config = dict(
    n_layer=10,
    d_mlp=3584,
    vocab_size=21473,
    norm='rmsnorm',
    positions='rope',
    rope_fraction=0.5,
    lr=0.000538,
    decay_fraction=0.643,
    final_lr_fraction=0.05,
    batch_tokens=[65536, 131072, 262144],
    doc_mask=True,
    dataset='wikipedia_en',
)
Each number is 128 + 32 x the weight over its row's rms, rounded and kept within 0 to 255. Layers, rows and columns count from 0. Numbers have three digits each. The size before them is the row's rms in percent of the matrix's.

# down: layer 6 MLP down (transposed), 3584x896, rms 0.0445, rows 2204-2228, columns 640-767
# up: layer 6 MLP up, 3584x896, rms 0.0513, rows 2205-2228, columns 640-767
down2204 096:171104118107117140104134067128087111125124098149100078091133146108152110172159127107107144174108116173166091128170086113158170144154098138158183132159090097097135109163130167111110179093096119120112152118118065140130170110125173126143150148117087083175113104105179104129136154132123105082150120114128108133177035082149114080217099157089120101119123121144098169163142138086140098139109
up2205 094:120154155135088091128114076110073142110162159130121121101108147147130159169149114195112148183137125114123105097096179129102074170190122093118144141122130107175160116176140173086114146132131133133122140153099104175136151142188125079080115197119113140198164141071130148092117135111127125141127172114140156157178187124102146097103100203136112139047123139141113104136130152129160093186130
down2205 095:151186160187157138154108092099107138194052137064093147126112173086124146164085129115092113181172080091032121122176171062118118131148093209100066119142127153097150110134146144131062078111117103165045083113133140125152132136135090126054154135103097133178144080143136124098180137180139155175131102126099093146163072134108122128135118095160104107114114147095082123152150134137094171131108
up2206 110:123122158088121097056092095119160141116117123111116123117068158135141120156134098131112136127186087115128154148105152109096128121088126033095174140120147076125142167117080123088070143132094179119168087119122180156131152112151181132110227193128165144094105128098130074200140093131130225085166139167143188130145104138135143128170116168157084093083167137144128131095126157108154103143091
down2206 105:149127143129132120138132084104091115170068075151112139123078133118222153145145146213117160076141124069113118141110140135138129121143145134158160109079137153133125159136195110130079138100092223100128150120165066144089164140098117236094133078117126097190131162142117100185144121199143101151156147101080173126155059096126138133135153157146119050109096116131141144145151130117132131114126
up2207 095:151121117114097150148110155176154148104076145080080115157115041121089138130131159154120126123158142099082110089157129027124120180139155137160128129041134132142135090205167117141146077101035127136157113123182153123132111164072141139156149155059113099041094206087152160158160108147130110149110105137141117181112139126108157109096101179131111123127098139174130162156153159211133155089116
down2207 093:167155050101199123065085190113097152111120158053113105131163157121134146118128186123105153120096147177124145122119103130119124107085216138113144161092123181135179149138074138135109159081113108153118144111113152161137151142092101115091172171181158108069087049133108096125167136097118100094076101167113081049125082121129079169168120137084122130095131058108116166125120186149113082162126
up2208 094:070105134141087117180106134111118162107204145167140117100076120143101140161121127136120126139137064091079117049124103142163122110154133136111161093142124101052149151165121206125110081111092105132096119094140125121070148118147100145106123119117107136140140168109096074104033113125130166063102083117115116128161110158071161101138130186160119100066138079113142146161112121090137140073081
down2208 092:166068129146090139086067164124085108009090106103176146159147089129096107089072134110146155122206136132071134202173123152144124131117129118158138110125110133190087059090079139099104074116119128102193113181090153111132095164129114112120194091090148122075170128139161093158127072116084115078091039120135099130134117105128151128083111179066129110159131207145147130097137106162103122094161
up2209 103:125151142086112133120181116118167129067130112200125131110150158131095127139127093128160086167069141146129148121075139128133117140130118107187101097135084169121136116168156131105135139131106130160142097196141151128128137155070159142117099157159122111103073158164196193205099066148189143160151183112164132086172155156111101117152112106127171143134167119153084164168122157072134102107075
down2209 104:096149149130125163107140121128161114129078102157123191084163137094146142181089129156146143171101105198159042155105129160132111149149076138174115088178195078121107138073160135130077127113139170089218160121144100159102122122102147097108115148166132126129160168103152135171159173066103144172088106113111103080184146167135070125121141104095140113167152137154173161158150152179135180116149
up2210 095:108140170127203088139142165061134097124116147158104143183174120188032130147125104061102095141133171174157182123177147157136170102114142123125064125147131104127064159144212215144154135100099147186124158101123161124151137120126156143147140066202156105074143147133162137068083140126116169109186168170112122093189096168120116133181193125146103076129128127089184126153090136087095130144164
down2210 095:135129131140087106130115100134149149255057123084175142129128125164116146102152108124114123117083165131127081134123197106152169150172163073118131093104106174116167126108158093102116082101174155082143097169094139156102072135129107155170119101113100106105113142173127130133122070162182215125077116088090103124126105134131190107139111119115129144155099151145114141121117117129120118096066
up2211 101:197103160167124146169139108147127134135149127165092149132114125100137162069174140173104167153138155121149064126063156116167159145075107113149116135119147138114145155141177214064126150144114112085123093156131139120157100092148138113063098158162118088078121124143155152146092090152148117182115158076113098161080145112119164119143080143147192108057168137170150127113127139032200096130128
down2211 107:178141065179104111100157109173185091186073101158160126149080090106165140122142107120127114104124115069170101096141098060118110118114109069137146154124149190109070111121182158073153152148048163090080088120136120111085156104104139132160102128105136150080139131040146145152186096127179072122142145122093146131147110132147106159128115060099142169126164087048147148128173151132180136154095
up2212 097:103131090150157121158091049113067103131106151127104176140104170125132125151114120140155093133138100137142122067116055061162091141153115057143073178068130114108179155150127165108146096098112120119104128101151074119106072128115138133140106168142078104093099153166174142127090073133137147122128124137160114154076161107139176108184143166122121067128191137098112130115142127198116085194095
down2212 100:119172105158131141127148202118149111176160134055136049082162162145099178114152148135168065184096118164177142154068160147159104171145123178153144150156114170157174076147095175080143081070127099153172174101144124089137137173136135138120127102126177117144120108196172100122092140175135165177184134100102107117183109121139120080192122152117136116152152129152076176171125099117166130120125
up2213 099:105151137177154135172151111143144123110123121133139067176166150119122130155149127148143165109123084175127141117128106045106184118154107111109101133087091084119129153208126161110096092193111108120190162138097068099113127050149097142123121122121139074106094137095093114149159126076158161167122109146145142139151149188177105120116167140109149151152137090142168116113118053124162055142145
down2213 099:078160013125168074105180109122115171196110128096134133128152160148142162092147147145113089123098184106161136091145182136151140172169105123117112091142110160143123094097160154124088091129121105120132145131143160134158147116135115130142041066147141114132136144151087088166130148122123092160150136151172151099147114117138086093076109095145140152163140095113143121108147137122097109116153
up2214 101:138140164127124114114155120091157109091174136157143110156147160133110138133195135127168127160138163138080054087107141115119127208158160136102126139110157163137061119101112102149119085156126122183151138084122108137099100155159118141179159165147167109072106151144139173098153108151133137148149192140167149118091138144137179146164147120078112107142136143140152125104136058134118096048109
down2214 105:104190117116107110103163167078110116167143084118138093099126145086146081102105087118152130162126144146107088102157125143109135160105130158129126123128122140172209144115165116145087074124170154114135107117185135155138073125131098193158172135080129088092105117115126182183120121149202161161178140143120129112191120109141176070093142147146093085172136179132063168138131095150132129077125
up2215 104:168115087147198158144118092148069129102067117118133132131144008148147085145151128120103122180122085148061079076148102149100091106132114123139098177131110124110130133153129159109118110232203069095132160151112155180128099053173123141125188109137138061117060167095142137042179097115054115113126133116152146119132147137102091139131180156137162148095089196069163149150101181133204133171116
down2215 104:100085083156148122111101177144106187132134157061171117132117146049114129127145175156120149053114147201182082146136167134113124124141146101140105088140184147140137116130147189158104147095152155182127121158138095156058140111192122126075119050136167091126148142107138064124146108151175181084128096054110131113110094128134126106133149119089170168148112085139088168156122139177153126123132
up2216 103:156142107208150171096132134150157091109125154182135108120128144154199104133093159136126102107175121169131090103117098123111135096098108133093138121157137108120054116129154144154099126176128123149125118133119104088146115108119133108147100135142087103051201090085093060142154099112065113159127102120134118147171121132109172127182125187118138130133184123082181101037156118130130146061064
down2216 099:174105128102175063113154126115113136222186103112092150153141160165115159118144098176111157153203090076092131159169124150114158093114087184138153125087172126174177135155081080137071135203156116160166175124151121178129110091187138105180156111117151160119125123145131045114121158110183128134155162137148119157109122107133144163129138154104130087145089134170093142152128198142118101159124
up2217 096:115139120087177152102078141123152090134108193154159162095139153089116133173113114086105183047151126196129093044187113066072110122076165146101052171135140120141089120149148120145121167168162086154062125118155075100089113073184136106164119137140104153163093107113126123162114114086128153154118140182094147118076124108149086126147154181147098125141142126171073083088140072143105162085119
down2217 098:095109079135083150175113111168085143255096114145131103148116057115164057195169113154164114107168089106103136174073143160065124155138107162136199165165112129133132109121106126119134108150115093081136156106076126183227093145123109128118164136180118136109109120083144074152153100080188155088161121115103111143103092071211084124115150127115157142108095170151120154155119093129144159124158
up2218 095:138136119143152151107122056187128168109100149201139114126145183096100124114150128154140086084124162123090102155237130124100124125133114158170125138164139154137094147123167095117136171209158098143160138150137189181110203156114131114108134108137082102088105179131096182100106106101147124114123147136144113131144136167155137120131149147169131143137182121117123120148183083148135106088170
down2218 096:135147133170140116121144122092122159093125134141123135113074162080116108122155092137079146185129119123170137133157095089168143141110146135105101129041088131107181161119122210106153142110114139143103155160114107117120123163128126062116179165093133148086116108124179128170136106094085113070177077113169092143214082201116139140156136102124127091082168144094064099097187119124091152168108
up2219 092:153108157133133127127153134108176086129150137081076157134161129157115137183139161142107135161060165139129097090092111054112117119111159145180123105109122150158110200150072185131175128137135164115161142088110177104167133092171094124171110125115130058067076136140142156080159162063127098148149118105135103132083087163066122148111103116169135091137160146146115110147108197145125108182147
down2219 089:126169145193132127128067093113100179126148119192141081146097155073109099132134101088111113141156118145110163174145133135113083145169159091119128120130162101113169129140190117152096151183142138079078135110122080134130193189136201109113083097154130128130109147090093162071073091131172161123107138127110141134148131095141091089101122125132068120080085130116173164094130142138148071128128
up2220 092:157122147132124110082099125124169083127129100151079129184104092145105114137145096140112131128140113129128087073094117074046171116043143132134178198092095153135119142114164170117146146142128128120129085156122117168151120071054162119113131129113151167145131174189187064090096137133176152149084166125131126120137148072078120076125131136190062127133134143115178153117129155127103072088175
down2220 093:106107067071151124102143141068129091202131199159152114175143095116082131152116130171162100094148108096111088102144093115118092072125155107067141142169112190182114101106110131143086116115123101138153065150137072109140117113096122141068157088128175174175144156170115124148119135111158088123109115117113132097088112168111069067121132114089079128104109122110132126134106137096123135102129
up2221 093:152119113146133104159074113082171126098075125124123081140153129124084042131165140102054158141128173127150160077176159195103153158116095087178094107114105121088109122156116184089120148171114114147109155142097127109169049061088099126128146139169148090088109168162192101074113135113103209104134122152105113104174118189159140128187153139156066139097199120064091100202104084143128130137124
down2221 097:069095132146163100094151110139157151123127145170142109160169084152175122095137064027102117107110093188111138111135084089043187137153163173101110090089106133089163111118142128185158127051139098102095148085129104149088088153171145082148163133133141175135155075125104125158143130140137121117089098108141146164120088123111154124121116127098100144128114092110108166168149107113127133087080
up2222 105:147163117131113054128132105109122092122106180121055104122117134175099161107156089174129125132095166124150170165088130167138141126125189093115159197127128137115128138137140126156057154122136172124214095186105047207128130108117070058122134163208131182066110147115135073143172089117116101120141116087171122169114097056118158102107130064113107073086110173097140164092169121110110125188138
down2222 104:147108173098140107153113087138156148103128096134085181132187091137123140152061132111134160127098135139071118143118120127116090127109107176132095137139090075169158127124138138096118116136110117204133095139113146023158099110091149143099091168146111147140188147169118103086113123116137098112158152091133166128059109114134110134098136139177171073196119126166163139117201136144099152160188
up2223 103:054140130179108139124113137152189140055126083140132110145156120095174111119103143136118155131140068133123148150158160089114106122125077165102126135138088111124137177173115154133184110133103145087131112152165134072128091160119073100171147137113114164133131073139135111121112104091154142080121119180163114125123063101143091063143184077134147156133133131114078141103128151125095086086127
down2223 106:121152133143147146130131145086074152086122136104149073146148147135163127165097113199135177169124157136162159107134111157096063125173140145120106142103122119115067131140093131155082093119146070129162112159151094087124111102102061163135115160153094093081103076137163097119137166169136157136159141146106147085145156148152158131132102065180119131101108190087135147173098138102126122091178
up2224 090:159099161108163147125140121118145174078063136169096131168137089141086168178186125110102123188186071197115115130068150104147116110122048138143114126126074127130111168097112108140154171121132105089123108176091096154127102146155167122150170155169152133070071096138141103120203084120117125147162152156136153140180083082114119179139136121130053103148174123123142135079120153112130094090079
down2224 094:072154150125120145100136189145135126157096126122111124137139108099134126105158129106128100124114079103120093162092178150139177108157109116131159150176084079116173136115160150136087162100153207143107069151162137125155130104124118093142111155141088147122109152133137193186132113117131166233147139179144113111122112142142131090099155113148141157100138123091095112101121098105120086172096
up2225 101:138109135173073033090112164145078092098121152193147101084097113108157146174130101089125136136157072112078136101120120119058134142157112097104045138123110157117093130192170129175142092139140125162120115165158148211107178158135114116124119105126120174116098150091095106122175083145112123098138097168159149114113162132090144110135114140161131105103118127066076105137134133126099105150124
down2225 103:164131114134119169158118127141140105116164093134162078181098155093210150162126130189111214100198078170083156114139105090152136085139127207161134103111171143124146112115129155117154099106140121173149150140122122134146166110151126137147147133131091162150145146153144161164066165095099104196159099184186120097143095174149121094149074088054142121147100120115153156119054122139162124108136
up2226 103:165133135140109105116138173119166091105144174113215072139107159131177181127156167114126133140182101150188133149142150176130083123161093166189175134113060056090125173144155135127134122111121158129108170142141102153112147116096188111159124114153099191128113105126175176131149153102139127179169137148107090190128104044164140145156109125158153126129191154159159112118154148166102155160144
down2226 104:151086145175164176099116092092139095161183132149148091153194103100125173151107204168042138129175101137164105087123088160126164144120039164136150104131114047112122137133138086096081123201140071119079077145114180081142089103116131148155118085159114173135148124147126161097166148134178117127098104107110159140065108083128131146109129148135128166121087114056120162138064136171118095141103
up2227 108:133131103110128065186157154170100048083140219145075148089145168166077127086132090096171091179110084120063159069085135141152125089117161133146136169156139128115190200125127124070092157131094131090113175107138087175129097095082129097102160160198164155160105090049120149080141165130102116078094137181133096148131142119156116142111087092091165106102126118053214180187164109100122171187171
down2227 107:129054130134071127172098125143217137103162137105135113134173092124113098149064088179158151156156130122097118115127087067176110082095072117158125134128132114163151108122068085138126124183127024134190128137138172172130111081141118076120121105132225137126102103087109124101172183142134102083163145155155147112147131162114171120136109070141121146104114129119125106162085124105143171120128
up2228 098:164145114137147057152146096183099096115059093115098149125091106191113142087134134194083149140114152140137171101116174145154145089144109180122138152095105099134176116150159102145167144173165143127142128188141162126125095112112088110121172121104110127128119091084139108120133152113144088057065130063112124108164128104104114068108187110081041075148176104094140095173134132166114143121096
down2228 096:079072141167103175087119112132125097215081114084073096093155083067101113116119090145089164120137142113049149122136093143162155140088129164163146136125147067172193114105171157179100139176125135119141088164199137128120172120093085132106115099085169129117103164145136167196078129161156125136105100096103066078156140143171137152080127101131133153107106096120118154105096139061100130137117